{"n_layer": 10, "d_mlp": 640, "norm_eps": 1e-05, "positions": "rope", "init_std_qkv": 0.0334, "init_std_o": 0.0334, "init_std_up": 0.0334, "optimizer": "adamw", "warmup_steps": 361, "seq_len": 384}
Each number is 50 + 12 x the weight over its row's rms, rounded and kept within 0 to 99. Layers, rows and columns count from 0. The size before them is the row's rms in percent of the matrix's.

# layer 4 MLP down, 224x640, rms 0.12, rows 205-223, columns 0-63
097:56 47 33 24 40 44 71 45 47 65 50 57 31 48 33 38 59 67 34 35 48 46 51 47 65 57 38 61 81 54 43 59 59 42 00 46 36 77 42 54 41 41 45 53 36 45 27 64 31 52 60 38 79 39 51 41 41 55 51 45 55 67 51 36
102:42 35 48 31 55 52 46 42 55 43 52 52 46 91 52 51 47 44 11 48 57 74 48 73 47 40 55 55 64 43 45 53 67 41 41 48 45 50 43 46 36 60 48 76 59 51 38 33 36 37 46 39 47 50 58 32 27 57 67 33 48 51 56 67
103:65 65 65 56 41 57 57 60 55 41 33 38 43 53 43 33 55 45 77 51 51 37 54 47 35 44 52 44 27 70 51 36 30 55 51 69 52 51 43 45 51 27 53 51 41 36 52 44 52 47 47 46 38 47 49 43 59 52 57 52 51 58 76 48
097:39 47 45 47 34 51 45 42 45 50 49 58 47 47 36 51 74 78 53 38 50 48 44 35 35 56 70 60 51 51 62 27 62 38 30 41 59 56 55 58 31 52 56 59 54 46 51 47 17 57 54 19 63 50 49 68 35 45 44 62 31 56 40 29
095:49 43 45 27 45 62 45 28 49 37 52 89 70 54 49 42 59 28 58 81 45 45 48 54 56 37 55 43 44 54 56 73 52 49 65 71 48 38 47 32 58 77 45 55 47 55 39 50 39 42 47 52 56 46 46 34 47 30 51 64 49 53 62 72
098:58 36 52 51 38 47 43 64 48 33 35 65 47 55 42 69 39 64 66 23 42 49 68 62 50 30 39 57 55 41 47 49 35 50 73 50 53 58 73 52 60 52 41 47 35 51 39 65 58 54 53 43 64 61 62 56 64 67 58 22 68 71 42 46
106:61 49 24 53 30 49 56 42 63 58 46 62 35 48 55 39 35 44 31 62 33 42 53 44 64 58 36 24 62 44 49 40 51 44 43 47 48 76 47 61 51 34 33 64 37 49 55 67 57 38 45 49 58 40 50 53 46 58 57 27 46 58 40 53
100:52 48 66 46 36 58 57 54 35 50 31 39 57 24 52 57 43 63 64 50 65 54 38 52 48 30 59 52 29 33 45 42 47 42 60 43 68 62 53 36 63 66 38 43 61 40 58 52 45 63 48 27 40 62 47 70 74 50 55 42 44 40 50 51
101:51 57 67 49 32 53 44 40 69 65 58 51 57 56 55 25 45 48 52 45 45 47 35 56 53 45 71 65 58 58 38 40 47 20 71 52 31 57 26 26 42 37 52 66 53 47 53 48 66 45 40 52 44 57 33 83 69 53 77 52 82 46 59 61
102:51 41 51 25 60 49 34 56 49 50 54 65 51 34 37 48 65 41 35 41 46 48 50 57 30 26 70 63 37 56 57 66 63 38 42 36 63 55 46 53 30 38 56 56 66 49 39 45 51 45 72 28 51 43 47 32 63 54 40 29 39 44 34 47
096:55 42 52 62 59 58 76 37 44 64 51 60 26 43 51 63 68 57 57 72 55 60 60 35 50 58 44 19 34 46 84 38 55 54 52 40 39 58 44 55 46 45 43 32 46 47 57 37 40 26 31 63 46 45 39 62 62 56 35 65 53 51 42 58
104:48 34 35 67 38 28 60 37 44 20 49 50 46 65 57 44 51 43 47 56 29 64 51 54 57 59 41 32 44 53 47 58 25 50 72 46 31 71 57 42 52 10 63 56 48 47 57 53 62 58 46 43 38 71 42 76 47 39 43 34 51 49 55 45
101:45 61 76 35 31 55 46 64 33 46 74 56 40 50 66 56 46 52 47 36 47 47 40 59 40 35 51 48 44 41 67 29 72 50 62 32 22 50 70 24 51 33 29 39 32 32 39 58 40 47 43 68 41 35 67 35 59 45 36 58 42 62 53 46
097:56 22 36 53 62 68 31 63 58 72 45 58 58 65 69 53 56 55 43 45 41 54 65 48 61 24 56 60 52 33 34 66 86 51 70 25 59 28 54 28 52 88 60 73 50 51 25 32 47 59 49 43 38 49 56 51 40 42 38 42 35 38 41 35
102:53 45 64 47 28 50 50 26 54 39 44 43 43 53 39 33 44 48 43 48 68 56 63 49 44 53 26 35 56 41 54 42 55 41 67 40 50 66 64 52 68 52 39 51 62 44 43 59 48 32 41 44 52 36 67 39 60 35 53 30 51 72 54 43
102:52 29 57 53 43 61 54 56 63 42 55 55 54 55 54 32 73 31 48 57 45 38 69 37 50 50 79 67 43 45 61 48 29 60 74 27 55 76 46 64 73 40 43 49 41 48 33 45 51 48 27 51 48 49 61 66 44 20 43 50 38 36 62 36
100:41 57 42 80 60 50 52 58 69 40 59 41 69 57 64 57 62 47 39 42 61 44 70 64 56 57 63 38 56 52 34 60 48 65 48 36 31 57 63 62 49 62 36 65 55 56 50 63 49 50 64 60 58 52 73 54 42 34 44 42 54 42 48 20
096:63 68 43 44 55 67 38 47 46 32 41 76 52 80 67 40 57 51 45 54 44 20 42 68 47 41 45 42 58 73 73 18 52 54 61 52 41 55 14 45 65 54 62 40 56 76 76 45 32 61 59 51 45 60 28 55 48 50 53 83 42 46 67 51
101:67 47 77 43 50 47 57 68 53 49 40 42 59 53 53 64 54 49 40 54 61 44 62 43 40 53 57 49 62 48 37 46 52 79 42 56 57 42 47 49 55 40 63 44 62 44 50 60 45 24 49 42 36 58 25 53 54 57 45 46 50 43 57 70